config.yaml
activation: "geglu"
positions: "rope"
attn_scale: 0.125
parallel_block: false
init_std_down: 0.0
weight_decay: 0.23
lr_head: 0.00594
schedule: "cos"
steps: 9630
Each number is 500 + 50 x the weight over the matrix's rms, rounded and kept within 0 to 999. Layers, rows and columns count from 0. Numbers have three digits each.

# v: layer 5 attention value, 512x512, rms 0.0531, rows 344-383, columns 0-127
# o: layer 5 attention output (transposed), 512x512, rms 0.0522, rows 344-383, columns 0-127
# q: layer 5 attention query, 512x512, rms 0.0447, rows 384-396, columns 0-127
# k: layer 5 attention key, 512x512, rms 0.045, rows 384-395, columns 0-127
v344:537452484484484445412443498528526582493370549439606567477400586513568543384515529447594520512509507489482574455570574460484458419543446444558433582513473534535527567453497595509489377522525467482518378492479457463609539538465521572503530509589622503423350456358547538462507476559438498417592452493453454504497545572539515654493561487575541484508533424435471461526371524534483537556466
o344:441583447526552534473496506511425545564515510558554556462439484524531456481527516436524472438470538460511510485496553495634442448480581498538474559452423505498444466508494502406466566452528529524576494382585525512580471533488472432518551459559466532480439468476571485441481440619475458433534540419468396540602624500512611583424444426499554487590605469535450486511457479533540499482506
v345:397516515500534484429386559499526513429449479555491432489529529633500497445506521542458479493486503480484608457457489465549573505467517449543617429446557574465456496509553439515472490400527441513512475462535407511432457463542519533514514537507426522495516430616509394433456511516470495559511507442449487536573456430519505499459559454524569501548509501562468499532405401492482577535516
o345:408591420479524520371446550450476566506515483523531460484543612547541463456524520516458460529480480438541527524471487396541504510462576524567557497475566402464468478396525473477480411564493496524607465506481484505573463471522475486509474468556352498583491420441551450499473424433575594532448515581512454452527502334589520480518558558480571531572497491488440517582493446583475512466466
v346:512462503429581437534487407466451408479461480570482569550488507465491434569414432485484448555558600525493571451450673484529487474470527556543627554438571501542508492562399552555415479432539626432544542557462465516470490549402573602471482603541483541575562528485583484465417484528605466521449511575499537505528532481485487576421545485524571530443550481522502546518533498535561459577508
o346:481435523504481511458518496481540474574411381508489404502428519518528491508555433487463498437500544457517490504547486587443471453511473546459515492505498539515519472445552511445547550548552548563583544503492476418559473526433513509516458543459501587446461561419549517401523407484473543541392564611451358516553489559496465459411614552529602477413591532523459521462533483448546592457562
v347:432541522551485438413457431581537543550468517492453500458526466561549430448583481506423532461474459512489614399490497440545531522556507420436532589434543524473526562489521527696551561412496515487510443442485460474492516496458395485494453452456495559555643545461506494518601548544486458473512471501428351504476389536592468481528495448539602489588524636460453505484437471430614558533561
o347:448416610528667516443548503471435477515462551552462501619567545533536519495544504437458558517478580461506499388559505457582519525483457473588493533496487489496561433461563529491458445341487562469575507410423347473499450439499623432591410411463577536548508514498578521570469523517534514448482557442530478446450429408559548469466379419573486466565470475524429449511460514476444497544477
v348:517529516485492408488543494471413501593529515588404416391552490486533573465498515465462468482584544509437497554475463494620482560543466454453445576543541523485576568492383499421436412467447497569460569536487474411410450383480550482499515483532565560492462583365541551552587467517468484455506490591462443529495504501513477520482538607565479538479475477435478463587486451477550464454515
o348:533511432589459484559521458459471439472606598484441468529442466443544555401526538512580514427575607649391475523518521495531513486437424541493559550502493515468542428555605608439435531548443536483493483551412507510403548535459490501492547441403566464468509590498501527516491363459463431517406545456508474576486436514471621549516495536548492435592428401518510501375476484513504496480459
v349:558542539477425471504508409476476534577484567468501511459423538439544458452553527591563523539533550551507463528634557428364477519506506522466478463429474446544482571489441527560492465567488566510503501505526339476581575533546565466471447475526409396370422581488535528458531474559477555616553532549405466567505489449516500502415564538410517539445594472334535499547473511491515443558509
o349:556476513492450596454511509536528496524559507584502473461458413560541546531497538405484510453517536534545538537559551460491577448539433522502465425493538493548424454579595556535397615496518395372486593420455502469519552499482471515447499505437413495406500467561405503549577532556465391538566495452436522497567610492536471468366505433551502518432535467548430591468419597561488532477548
v350:516438431514569510507496436528465494525524442465423565494518550576558422494522505444502568562533548520424486388485541419561411504576466517471502532525475578468536426469545602431639533470506514556465494572508510384521547491450543430473458519596511466545598556513566520541425477575480594406386478462598526433476517500506527407511584558558509468519552571515536440456408499513444520465448
o350:491446548461577532559571520500541452541534497584404553533571525443590425463575480519678508580541469512517504529491635588505444508497464503453451476533474554508514458457525397508626562465575580444609550532488472459423440514463458451464510556506538476543567529507488458536476485474446517454530461418442511564580457511509438503508465514491505395572521565506600532408600545474446518543460
v351:538567472508508512506617461502524514557380601439480467559477534502471470521597479456399459564515615421482554557547580413509530465541459449531478582353519521510394427526467526496456408460468496622492440583464545459483524496531499461477504538495490472512424587482437447526566461442490531568504501589482459604501536522557482551570547437522510448484492434425542527515594543440587439601521
o351:406601482575546524510500542508524453504541615604477566599541527494617432512454499600379584526522656351540453467461511478522490494499541496491478527520558573437451490436514548485531530411448510513565360447554519392523418421468492532441475582471430472506468559498543490509478466424409494569511509576459471545448476464496408506494565528609534529580481517443492519507398583576502487580476
v352:573444509530429572477514611559536544566481458507561524533448428445405480551532508499557498562501485509466536409478434465344524510459403513468554502504544506476556467432605490477562493612527606468549462433522415521512581507483565510535533463526521517447417548501407501505545477532538438502494543506585552595567400535535478463514463479481473491515461530560526593461548499485561589457461
o352:511475582559551556574591496493545416506455592448579430496513530452512513444488545440452523451479500465512508479463539481543518500471464485462516438444479566349489425442452515517627480527568511450497505496544537471531501573554610475539511559564466470399518618533487428526534560571579516485428500555548529480529528581511453452481466486485462440446484572463434417529474523589521493548526
v353:475485471453459437485567443510507590517603565512525465485473406458488443556584398533575556506490417529479462475466506453569536587509555470401564535395433467490545533517534445593584458478444486617546558585520510484485454484572491564508503484494509486613486554427528444495521445479490517478531492559502535482504419470517505458507465548483417540525425474556448542521514502421589453457463
o353:371499499487494426491475512424517501559561499503451469584596546483413536470472524477481530428455503557637392495529498486533436486517468506433588549432440519525512467472496489552535470540525483568521429454391461477535450503468496604493508466504467540511551553492444426434487530411430607448525517455486473480498502398462468460495573605519517478535533420412506486521523523502460451535448
v354:543449525523578521539547547491541484552582596491555504520609498435494472469530507518603488479538534514492437430497523553432403448522477482460489523585417443463458456465619530452477431510512603466470486408477412396475524488511533524557497462542543533465381497469371496490449493482469564509468498445614459490539496570515494530477534525503450543484426471578471516467590545544518444515539
o354:486542522543496513475583529460584472483585547518427416430452467491479568518449572473510642431568520515421595533495638473486438457484509564509419568506406559509445527554458567528544536598505372497448526557491573466486519484474454453454465438511474525537521593492436561462387454506519486499407528519463503470533512660535552477500531549420540535589600546501590646527571543490464519559479
v355:543423434542464594551428507510474537513478578497535454559545527542518526441510504532489547429436560498527468497499606475479512482539561484478499447418484546485525576496414538483492545539485453484458480544462454515523491491528475529448480487526517467460519542531518450458538539462483489469483473512499445537462468470579473485541514516512443348604521424504453582509463302517504516497459
o355:446440466514512491406357564465583429570555534431502455459492486434545500555467553419471504528403493510458431475554477494587524499484490431505399507431437515505542472514500570544450520540432481458484589425493495474486526462528534635493490482529564446491485452525508496384463455454427584496510473502492455438523565568500561448460498468488387517515547434471453505511476437470556486423479
v356:491443453529556342462581490507538470581471546456512480470542556425458511524492505575530498492533500531464498527409489453439546478570422484513549474542547516534484489476453485483477457508516481520410400500479541478529467516530589463431601483454426507487499583484541559595554560465517428497506426544530481487537414417543526529378528605534595508463529552454460595492434498531540453517472
o356:562503493629562524552574432536535453460398559491482441582583543438457464471523430522492513565489568558499471566470398455495481497476377481484472587460450468526454431488451508448577517490482452496488501514466517417510540455466491491517506449453481441459526578517508438507544505422420458462479563412520484529473536476622367463502582568475544514481482556469449541360556456544512443537448
v357:500461559489512510552499473520540587510541559446485470515553526559531507445562515483588573448451432502517527433477589580528518391555562456472530545537503467506521416462411466661553474476508478432463460462472551479466447406538392476502479418543532514588582454498499630490546512444558522379537458481501463470504454694550499461487439456617468482616357586515513526479523496527476543594655
o357:462553576586512423507416495459471483504425666454510397499499506487448402514532426417521510553486544533531474454447631511547440535464556530495442546482435465496419468522416494526498506371505581503509587435515379544510479475621500537522484492536494481501543452588579480674431464492523559430551548378479509508513599567558528503482518466515594472470606577524407531620532434549517470481569
v358:467510473460549485443549541462532498493494543479368457557491522518481460485548483425393481472419545493516524456474373460571547424545571496481440592461452522490556448408478513499510472471538530523484444440464555515509457495431371510543478525515469569495446484509582438431665463457480483486400490547526535528523536448479537478439501493495589481488491496560457493478511520443495491546469
o358:533529468432563448457469564477524592476446548461527556524560457456471479505561513446430436557565500556405496406454398437532459487563417436580500565564527520490504552432582485477470432459451555447573514500420476542507499545431481493473443453538547487555469559517620479421457478457458510403363473575507531512505451443551574554496481498492431532493506501523512592424460477519541539463524
v359:503504569525560455483452408550405468451472521580495461483439554570552349551408499512326510477577529486522520571484463483481606516538400573481494498550522484581470489483528403419495475474464480503456531523466447450473510518469497455508555484509401495515535370601524488548479594533529370529584445539552482479488464551562476451409559494428574478510427528502549531525519591493475477494490
o359:646458597506546584463577415573531514546457406503576391468458449413522443480465547480449527498455501587589509541571558481493573477564472460642548552506550530488465435464480535416551405539515540639525533565460549496465540463597583513627512346525481403554487440478462552405583434534510509499547449653565516559398537466570578473525519551566472509555541489480470477433423478415473616512503
v360:506454533462554389529441559517480439497519539548516502419457525491470520502528543475525486461593512526486461467526523462445421470441547526513548497525538437477510484463459428523510483513539453565473506452514482500546416434485578519457477403411577520550640437558551519587538529502584575436451521522511456413411556508516540476548494479458456620550391536463477408573581436523488502482515
o360:524481508392481575500495484510428475503542581491514387445496441457421596539571513479543579374519522522556452509501567434518500518474454543419517520457443385563543470542499429536568497495506458385536470592473485641463363509575549562509512359519557562454550538459475534583536492440470452535622516415505465482540506456494550521512477579473495516454588460529507449453606522470497519565493
v361:542508508452465617443516622540539457456492441455538548496567526524507461502528471483448539426519537548484462611527417568477597542529463425527558571478617351537550542499467474557410488487456420508496528494468532509483485506504500507465498454509521539409498547365487438464497515468499327490494476616569621518458575491438456573463579569413515503457434522476440518511436520462558536624497
o361:514540492564525481516549569482492510600484504574610453487471473512518564506552416429452503554445523517531526486476344416462535424461347499521499594564556574571458517439559585403477547434606436530444514428499445500493518538407480490436502416540506462472509519516475512443358478502474439474430451528527534589413447463483445561558567546468444551483454504461386405514437502508511512508564
v362:497539485509490498551558527493563515514569523522478513510516485496427503502401514489615484491566479535483510484540520515449457521524463502455518459436442470495431525519484465558624532513600622567504483407517480583493469511509469503460531541499587445484464428508526478456452484556531526555368480519422600519572456594499485474544512488620404526571491548464474513484547500492604532586514
o362:419607545571521554440487575464491439423509470393483440597523529542412542479470455507578449492512510533609505454519488481591465516588414492547500521445514514510470499587535490503432455462560493502481552404517601472618496454348521480464417475479468492462431560519529486491494535517466473531536493496342461466491577525508486474547557482490559537512576463524431457518549479582540451517575
v363:429630386412470514471449445512542567433416418472407477420636496566554613451716447512485445435426428538492455450529385523480458526628449561443487537528485492600492563552374520468535650529487453515424590458484423493458442445560401515642511570413589491561475531439508515487470489509385485485413521527420573486541611520464445528522481569451624515525560443492422502485463485566553494473439
o363:490545382530500432380497492552511560397453506507506606458527457502408545504522518452528491608484442583436494494506476516421493528519550477488480506419524441645530488508446361521490521438529513474483682477418441477545513515404430473507520387529503447495487590487551477581438648459423414453491427426447508511496545435453471437515467466399553648569463371502370584489472473440467445534522
v364:532473576460551530578590567476522566484580476520499487563500505436529527507587445527552484536470561545565486520507496513452491554487527493481381550484480452537519544378448604598535480557456516509513510575456521480469484436480626416520539458501586589459492509508534472478520494458470481511495477328493643476492536460545556467451523491425373491526573507404478430542428501409567463568564
o364:540472502510383490500497487424433542526578522487477505491408520546558491490435461504464477441450517457458489474574549571540522479491410466517433462550472517560423432570508517602488586531484497477465422460538534545512512508510500471457473490432435458454528493572417435536506502525463458438388501495454560476550471517515541480458600415418464518470569376520499493548503442498512500507494
v365:499424525567713473573459486499450509479465460497593584567521474543523427490476539539430486532520652464483574559558432525517442472607501483512412569511527484508586397466546544449497551561511462516466515554518574453479576501532549501467506492545488579535565503569508457476498538510570440524559484504420514487481481424530568575426546512546511558504480526450434542540359598456584495471439
o365:501523466491455544510533462521544591563479555476528539545460496557508546403411490436551494591463507560567592548557468564565451539512575520506506557547511569572475507531638576440409521472541540608402413519476571536529617504513508478524520514541537508469526548445468549536484386438397436423518475450454467607457489485494575500499550525499493364550522562527478483557425543516453483474410
v366:549538517509516450454579446427498471486502467460504507526440586543503504457488496490436491455468477503532541514517565519678448486534527536495665546574451530456486524491499519482567462449463493548548496504521475458560491473455575466530472667562544463486561488577518428572370471479483482441485518531477580489574500525531506551470518506562435478462468585534503518454526533491452512481435
o366:480574506543543380517535386534566577462471497539485475536508584628493505540479504475578516565472466408445524561497521491552499540509553519494509527461459508533440586540488419450523465509477462578585542417614422458442433593559410439549503586539419426515476530523527495501464580503515609465534465555472450554425417459386500511529474488522512562510516494569496455583485492535376471523558
v367:548448432434438553425487524540566542519506485473541502520591454523486514591588507551491472508436518476466516469572459533435492544466386419524439510444400531513571438622587502498610570447486493612444381522540460579488522493494450620521500432478564508506530526330467585398546470403473529457525506489466463543516562383502426453514464548406493443437507576494477489476468543502539517614421
o367:539465376518462529557494567527474516553454503513506509478535494439516488513517491532451555389427486395536365436603396539497514574500492483615476582451453436463550493489448417516527644436558471495458565481681510504532538498526591495511467492537487361499536452425520446510464539574456542442457478475472500611541512446511513581499415518476415539567477494423473471462481445605593432515532
v368:582609424477549559436408557524445490531440551540539505441474492571453487438423489522469511451501588517437450517515435361589560556457503468538475527490482503464518456434502508512460561485485447579507513497488466615530521439520435427505458391524355526510429499514508554495506532516539479567549454500590481480573561484475506554469519516520548459406444514488480498491413485495573500548416
o368:531556523402535623480451513522476509511462480575531610474471484499539513477525485520481415522472477504469515423578365491511626597468508465504543572556589503514595397483584453478428578512552552491555474525510549510615425509586484502441484400428429506507408527461533545527412473527487496386529534520528519568533563425431496467509423584581505474466493462521495572512544498459505532474466
v369:478508484440513531534480440484443469584578598470493590539485493427491503469535507522573488472510536518568506511460527490608493509448560529439600552517499452479620500561538469533462542515479512489561538490465547480532459548432518490483555442463479541499520496471507465532503528431457553535480490605486496529510453475491466504562512496590422448474448540458515529565484531461476406457504
o369:349611476447488503515538497457515494518481528482528466561513474445449494465527471543578502459513456573517496571457518479498505448443477517456540594454459483511463468528517473506437599473498538480536434487446538602507408594497558587431575565473437611529453645581499478603523505464489562549461528445575433499491574463451421454430512519582473555495554442523565588522473559464473580490559
v370:451510543475558527476498480490550507545472584507417491383576551532465476444579526545533474482482544500499516482473551556477441555487499391474450373450559467515520519421443461526544572481463410464482562502545554485565476487453490561559469489529484519531441534675490502550466505499447505543587546468498531552567537551537487436521516542544408499566536530555537491495512548458401488486473
o370:442541535467468511503478486475444536491507443554516499442498549534448521576523534592539475507485422491469469567496583440424542600510426494401493480534434501561478571586469504529467500524461592574435582428567465493515442449543496549436530463538459421531525539481437486622510594495626432578571449516542533517520508484463544462578577463470633628439337455520538489463545511459329518470570
v371:447562560551469582482515522518568474514458323475557644477503628469536538522448551517456531504395570477470619550487625513520410531469556441541453405541448545477549516467497603522531608542463591462501539487516423545490485479494538536534480558455486524485566470582473348496496513483424522500520578380482462475491455409540555483509612448451459424594494470511594504490451382371503437480510
o371:522391461548463535489541459444508594521508463382456507466561525506519533512501587526460527515413576398464602418559436476510514537515550402540435622544509478523578483442407473581588530435452471409492515534592512452494588499515497602489479521597548364553497432584502468453501521481505557533452467473549509415578407502534475470454415407496402515538522474580455444533586470436522534464407
v372:512499495476517554443591512516560542523495550440657483453491460501397569466582524497388447411533657515496452572585424493467537510460487497537561527429595549485464524592527603492466390453520564513451475601487550534496492544553507508484438435489490522399431461431392486452560573420444449567543455451525408549507504506515439608568408557546535425481444460443540527499573543520503490486492
o372:451495499597395478540411485539500458502514542511475473509446481595443618505465621504488447485547548553520417483517427583430515583448548464504479506428511491521480582420505657582414551508526492480341510474505543502507554458491569527473458502528447506491512512477481510524436460546591517585509545577487474470470545540463468555494488493591524463469460466458491424554508545506450418518473
v373:568493579540515578459468426497584484525550541540439421470503514506502470555592453499502478492632625497489434491380577496429526574459490445557506508524557482521534447436506508602573476461516492514545530427500535547494557520519554503474545424490522520547545564541398445492402545472527502547489504476496507534512461534506465443503498545523615454478576508526538488452515374485555518568486
o373:470533598581508545507423510531477414583504556584475524447412510526527513516506561519516555536438631389476451521492572542440587522469447474490498483543597516330459564478529455542519473581473588320432513396626494482441550531550538488487550442492433512525504431529474494524511546484526541439432502544504541526423574510536487467527547441569538468516482497551438549488545519504526481485413
v374:511502438540483419583381388531520508555448405498372409492526510652536544494604540467490550511508510489526463490375606534569457510549500443498449509471532602545451363585468532503424571444550496552425562441530389352500464505550484489538484606482526418566475456552514530469535482517602504478515525493431481487493517446511540544466497530425465514628551516472502485458508602620509485512518
o374:551540370429555483471412451513539581480544604566464450491502622602503453507507487474471580492563521447498419549534575473665440533544453545561554580492502518518399532477505400444444553485434548490424565551561424431427473471541529429477497526513497492464485373459532531540454484485415502580472534458407534509560561416561484465542471482461447563531557528481456570466519517443490448512492
v375:449577611427506504517539489462504521582602513450576530521482488524435518511460514437562547472545553531535636619516535485469477539595494470425605482415481530512373590592533560560384437585555589525480610491465474461538494448474473512495520436562542525494476525441442507476384444531427485519443452408430583599564390545476490526558521475624454457500483467430566531531552515398531453518572
o375:467512612629424535540433516366390413535532431512422481532514572450538536547425559551512507413481617494624605535506507490527548474554444450458539435513441519404447535500598624563353510557406462446524448403495424525461493491460509518484475618446549548510377516457408521569538516518454479616441527554485498430514436520444528490474520469606545479522441511433499582565553567501480476521621
v376:579406519531553500533512530543471462470588479502487593553493490409446545519440539568413521523486484493415395537572552499565418460474498583403448506443458371501522531596523547491471509559463548563427523561482502538479435438494493466471493540454471532493573511551563465527488518408503481536439500567434444566505466417471517500488395530563577484446547475544475570526487536505530513506443
o376:541374488496506520661469496480500507489485506515498496564555391421588493501422511597551443520444501580520471448513523521497520558476549505489432553500534561617542516518524496521576493557505478529507495473460655517412450545577577521524461468455519525378532497524456528540551447435526476451466495468450469472470442612498471558502452454497469476513545538586466453419537496523599558497445
v377:577497503467508495421539518526483538440466516504476498391505546469491473618535525510524526521496499484476425497455532425501489546471433473504542426589533490545505441405536440499575484474484540490541487537557441531594561493535548515568490501444492457527493453589511524426503484390480464484556513455483515451494550428488467498548466567432550446512434444526525488453430585538499518461530
o377:531542485505505487541529493491496517478455501530436388483477471443454481524434553556470409555411528522518499563497468494458559587482450477507507549502616444574428523431440469476537497527546512540467584528517495495495573545600524498464499450472488402491497473488544511471472469499440644519552457537545580489499555438496437534573513558483536480566469543436408455501396493537447536479498
v378:492381473519579664525548480558537505543463404551527442512445478459531497521558556482516538489393485501516545537485498500636383463495561505470433504621494514518524551480487543431597549570414536535524459497525432538505441515460500444568515589540597515472509540585440530521405504517454542495513466425473524579562540531502525519459478487626401515457503486507517422453502505477447517492527
o378:511522546487490489535457477569479562501493508522392552467536500536460520519533551499551455518487541323519473515538554537519472554500500440490412523562377577518462537505502519629545532466425570484449455435614531458471504414549431475566503541554472383490561558516479513579424547542531448520538474462441550483497506556472476521392505488520528523469451416542494464563576404449507529568454
v379:502563412490585546547599509466548578400492579495470489448472402555491543531458502540420480557325460537523518592478450506520488495534485551520517474584511468475486569509560502520495391476508472470472425577556601504503513504509512461493449537547421565461481577504612431499513459423503528573514544536427443567484444434424545517504504488443517510520567518537517512495414592459420481476560
o379:498526470546496439607563479501469423489492541546496438548522489570524544514484444533515442550510433606556493502507547479471483505475412502534490553619471533592487542428525461560456461458550417567513424420492506429605554523449484493407441533538453496544545505462472499474398480476520502540461491518398579537395481499560527493454563487507504507560434521491510555497483495578514506489528
v380:449474468569482493517507572572494466484474482492445543376442417466427549436569452498496458471480472496415450547449528559475615521525454510560481491592557531520404559409400491569574548515502462492492378479455429402628518500472533544486464578520564444464514487387436458468546531544528408462479534497490458440578507483525560555567525450492486483473537532330586504427477487588485523554462
o380:481560508519596468560487496662363553488468486580537420479523489495391611575489526449451528455528500379468446456512394450497600568461414503469502611506483538496386605430466550533519595472500575453534565508519476407520534490411574499543497411520552436484491472484523495442505520546522491538488471464448512608531472586496576497594460460453512475431546476483455392548513479489487519457548
v381:375495524438507502506568473485483566542432499453469513477484485525571516536671460514499474557533527511463545508556426533551418459509473508495480473425610612527530540499481548490403505561422510478541616480512601399530520547495584514494526493543533501530477516408490476500470423469542508550599525538445483539532439395385486542392542561617550524467506524474495507512499349447563485447515
o381:467541492472383490431645513434485530489562515519502615359475414561599577494469445448479566504522513593561550546514489436503426416455387477408470442498434591524492416482539502534502571407535493563429448412510601465583523519401444559531499574481521493554428559398492510553487527468510531477493502504431446557481469562487512388563490411520491527500495455491494585511474528499502425440541
v382:420523522520545498519537588525502453508541589480515457484519529497447412537458502481612535522537491494472573579517606505489492431515539585515461428402388423532464510587470516513526497567550506531542537450545540502444580559482499427461505486502500438507496588497501540603556407483438492553468492530496539508493456558505508476518570499485489538533508500493507482491594564489509484415507
o382:531524578442445446355562501472533444509548542540449516586536455549533557540567466453498629478524521401468497503468510367542552449481478473536486541484535503546474483548447463536536441473484478506455396490652607544503538468476520521384463528522467520402591540499528487517506528502521433529541457543457440420486476563502592539472477527507500553569516473423523517564466593525497647548519
v383:536465563493458485599440572497547531558517608396437564558490512520478559512557499407482483428407524540537468472499479443468492611514512388409495629472540448531494613573439546545493537428509537369483650613499440380545497623460471379549414485522516537425445532442431581479498518487567565417518529591561404556488525527562479529489447501516472481461552384504533547498456525520494474481555
o383:497496433563528486534469499495505469500520483457514483475448454625456510455442535471485494428462531439456492513430541531583481500603393497550476559499445447493490526512448458541431512474532501454482498482434551481507429492518529512481510543519541482438449488531513549497459471533523554484527547501560414513537517495459439486465495489528475549486511456505531504536450492526455483554540
q384:502467562567473601528392462557480514408577564408495434349485545488599567538461439583491453528451453403538519514613476504561586506479478636452478511478389478539491577490547596428432559506500497488604442527501481452457535350377478602588603483486407537463526468538483461618451512496489537516366475417496485479429452530369632588460560553562584428517472429479624497582484566450511433450525
k384:439502467418568498491511507500512485471479353445482529528514494540523528481526475527432488408621518521579462541530507566448529519569541533492529530494500558496532543542496525444543537490462468520431558520516502577535439530457474497546491511513594527469548465545366515481475547476510537509525437511360519517602507530509465472496501496535496521509472539470485479466525455475455453511533
q385:528345460582492505548437502542586538390460519434557468427541517460458546537455506473493515505496540527532474531518494444559477499504361546520443503538495511566615517543564499472634614565425532534526515421531505591481476502415493547416576402493508555460484440480468540455446346456466619499543424528510564552502571439477495555487549556529549413408438476474552495579524664411503548464529
k385:494471588530527459481448461599504504387580531447486498486512475459541411496454299530534362549452614305634594485412519581419573511539417477406467498468487444632591457538533548481505553655479522468594439550706439446525540454356487626493548519580530603449562499447498515652464424468502566445475351486526469562346521532490694558434567474485593451565520506521621505504459451472539515564513
q386:476517453542463490508489558484545482519445496485544542464559545439405488537436501432544594471528444580495471532502428515547446520475523497502496442520523491383462552499540436479522471471492495518437498532482525523434511574493488478435544541531523491571519519511555535469452452552456445555509515535479588479546499576568418485528466556602488479412499557457478464546505493574464578470435
k386:557494469546481509467519449538535378478509499498489511544474447487524471540471518533503478492458498402521538548421517469481525488451421488473531544517459498508537498513402523469476498483496510544549447489546524495550580510459520514518499459455549560462446547531486432576523489523490501503540460541500517554440492472571541525471552453474587505536504511530517509474457522436466453468534
q387:533533560433472459424503541499445461547469427546498510603491481525507455519536469506410562508485517545484508457380621569470575470571569383575512555509608464454440415498411438583537393487527442485408511509429483411554459540626494458530416518493498477515488557505399533422567622525555475532466480492456493528515500545501509487528422365397539573532519475421422514395540423551598440557496
k387:524512465469534520493535433412454542506435517531484545511543502526418444488490605456533577429462542620301481541454490503467472539471489491473489538476530489353530501465547473537516470384538402485459520472400535469525497534612471495521496511462515503540446539533510469437544453528484470563525576607532530498537483554582444377414515532468488555436489483454403483443499443576491481472515
q388:440447445544502503575503484589582460430603606490469512385454507479521572554426416514523492518525535490556503579593477507593506494504447600488461465467403572560571566528479513473475573482458618579601460528495522520433489428426583477559646469464502550452480472474501458518522480487343502495519559458509537471423480428460528489537544560545489448506457462496503540534559471461468541438475
k388:445470476525561487490474457572457573438517530432480528446512516493519502443505417496531406529565459330658489508543479533482569498482535457504495444492497476526519488511520551515555524497519528481510487567657473555522501501392475508468516502566518498444494510528489483624497482480453596491449362428452438489448557456447540495495490464520447477556464493520499553502480569419439417454504
q389:628501409538556469493523524414464526479485516569487478505538538486459572498441519419508475552487476560473530466537540427490456489447452556510422513546498523496457540609527484489489568505427474570512521471445535523432510544560390518494435479470473458562469516525528455479554492540514475531572498489488514523491489480579475492464521613573534446400512488583440466453458460548536584442499
k389:503432475498482460539523456560510503448532482431532537507470439436445480470459471576476504489469535490501545534485464556506466443513482552524438466519454512474525528490539507473521559519436499458506508401439503587496483560424472529437561471456489545478520563501435412508539467450436555502452583485521610530473504517558526537470484409434472460527461486537524568536458461418437438524471
q390:551550411494528524491553490490470550509410482582480520513570532520532515452491582429409517538438504545479505485594465467529428543453467468492443480610595489480526596545525457547546508457428476485493500437483431540502451518565517508538465503522545422512482477581495438415572508602527493469518497582514462514544558500560424526519477678482442536353508422462472439523421458528535573477491
k390:577497460513478493526459522512518428508465517506581500490485589481418530519479542420535578496503433586352506487482448476521439459522489488496489519492419485492531431491540466504488579471398513530503503475401529511499522552562459414467484464513465480564492469538494523455573512452460515548548612496547544507550528457515482438504424420489513557478493560545491522485580520561443482517481
q391:434457513447500456468600463549483521555502471516442566581508377535523465547558531550522525495495548515477481424463533627423511440546589426452483481498472442540554486453434485578544416523506430398445605470526466508526495564494542504497464474480563463594419532524480524446541521512539522496406519553474540585473526528492419409532531404478464552558530522464441505484553457492544476539448
k391:579572433464570478507469499435488577570459469537534507574474485563448540508528617470475648447407485635420467526523458442498423540399478405540537496507474411463413557403455494489520455431445404455489534466370486509497506556548485500492549454529462474522570449502529483463462523463516472522640562565526474455550456486522403559496416562489502499423528467464401386516488492530498480465558
q392:507532531445494504442501495463490491564565419560444510594529532531495477523522560565465587467451527509444553409523537546473466492407498452406480551491514485559421473578530429553543458511536507463440495494488478484488441505504571446489450482462556455448501559512477514474535540491579474522453416533491468482524529550527452478577506384410535518584499449560477501493466547487520507577515
k392:465468459504515516562536472476382494497455406504504489479537513394467467412501548535544526517492545534444463549433516451515472497490533491569528516552485488447498610571485529590515536556423509454479541506349451458489473563496454510558488606407447528541475521477645500474526511447476459554445485537492483518587531562509476527432438497539485459434560466551443449486505469529535525473501
q393:559501565536441540499535475490522483485492391517386509462491460552446430518540480507525520491466583468532506516449440551441552512485545488477476471434428418548506470517481553528524490425582436510538490540539542421482577493501442529368577462550439455505555467469536521542517471437520543571445506486455471499548501525432530403483558490502616491532591556498545465490549447558519544548511
k393:475518478479478461379504551510470512503519536548478514408565555477527446485559401435498531490516418425517589499530561538427528468478425567469525459501493444551563504523444491476474488507530525531457546525680412534514483429443527607408500511574507498432481496490429583508497445488566503418432461453475452479417484510442480532497564501494496476520454538546563451481482435553498505457520
q394:513452514538510482512547484509504491472536555413467472525430445564518490428463431516530400569471502457496483531414554532516503446502471440531514512463435460604515471515424474487521435500497516522515394510549433475548521446484448513519514526501455564472550559485489555579503488441472549549491467473464483582407516513432513474559483545495531536542559476512562560464587510412483401548508
k394:511475494555474443511543485548495510419571457500453523480523471507620485479459432617551512541495554418584520461429486521436570529554392458539519598408499522594561426491505496497510484571550532514527488477742522474478545486507510577441510451493391540531466427447514504535564470477591552492439401489463578532474517440434557486501528491529499523543493582523538501540494468466522475463574
q395:486433473480521521614513536480458453475522580473520533513508559472508523450529485482495500588513460533502515630564485369602552403480495485588519451503454591418421536515575421450505491451496523523479474550469516496535462544489547450604530449494532467562540461568482465524429447523432473467506646502537452435569491515506482529445540519539512530380479470504463467470550435476489481496452
k395:479527574572511434497465464420541537444479523502514471458455492518471401464492529485491516444431500531507446541478581491512492633566539475561440533448433515537503481552534556394512448472462555513548514430462553588513446587551470510529485557479497463521544450416526539490529409495598532480434528493434529539501545531511471476425493493424452587520476414600546518543491550494457551512553
q396:510477537510474473441548446525531469505435519478411538511477480453451514428510423470385475526458575485489548470441465549451487520543508457425471521432511492565585516489550541591493446570453476448538512525537502423466549428495467548500605508473410502470523524396510499464544460465533561463443417479529454548450476443527532509504626430477539428515485531459513514463440459489533469530504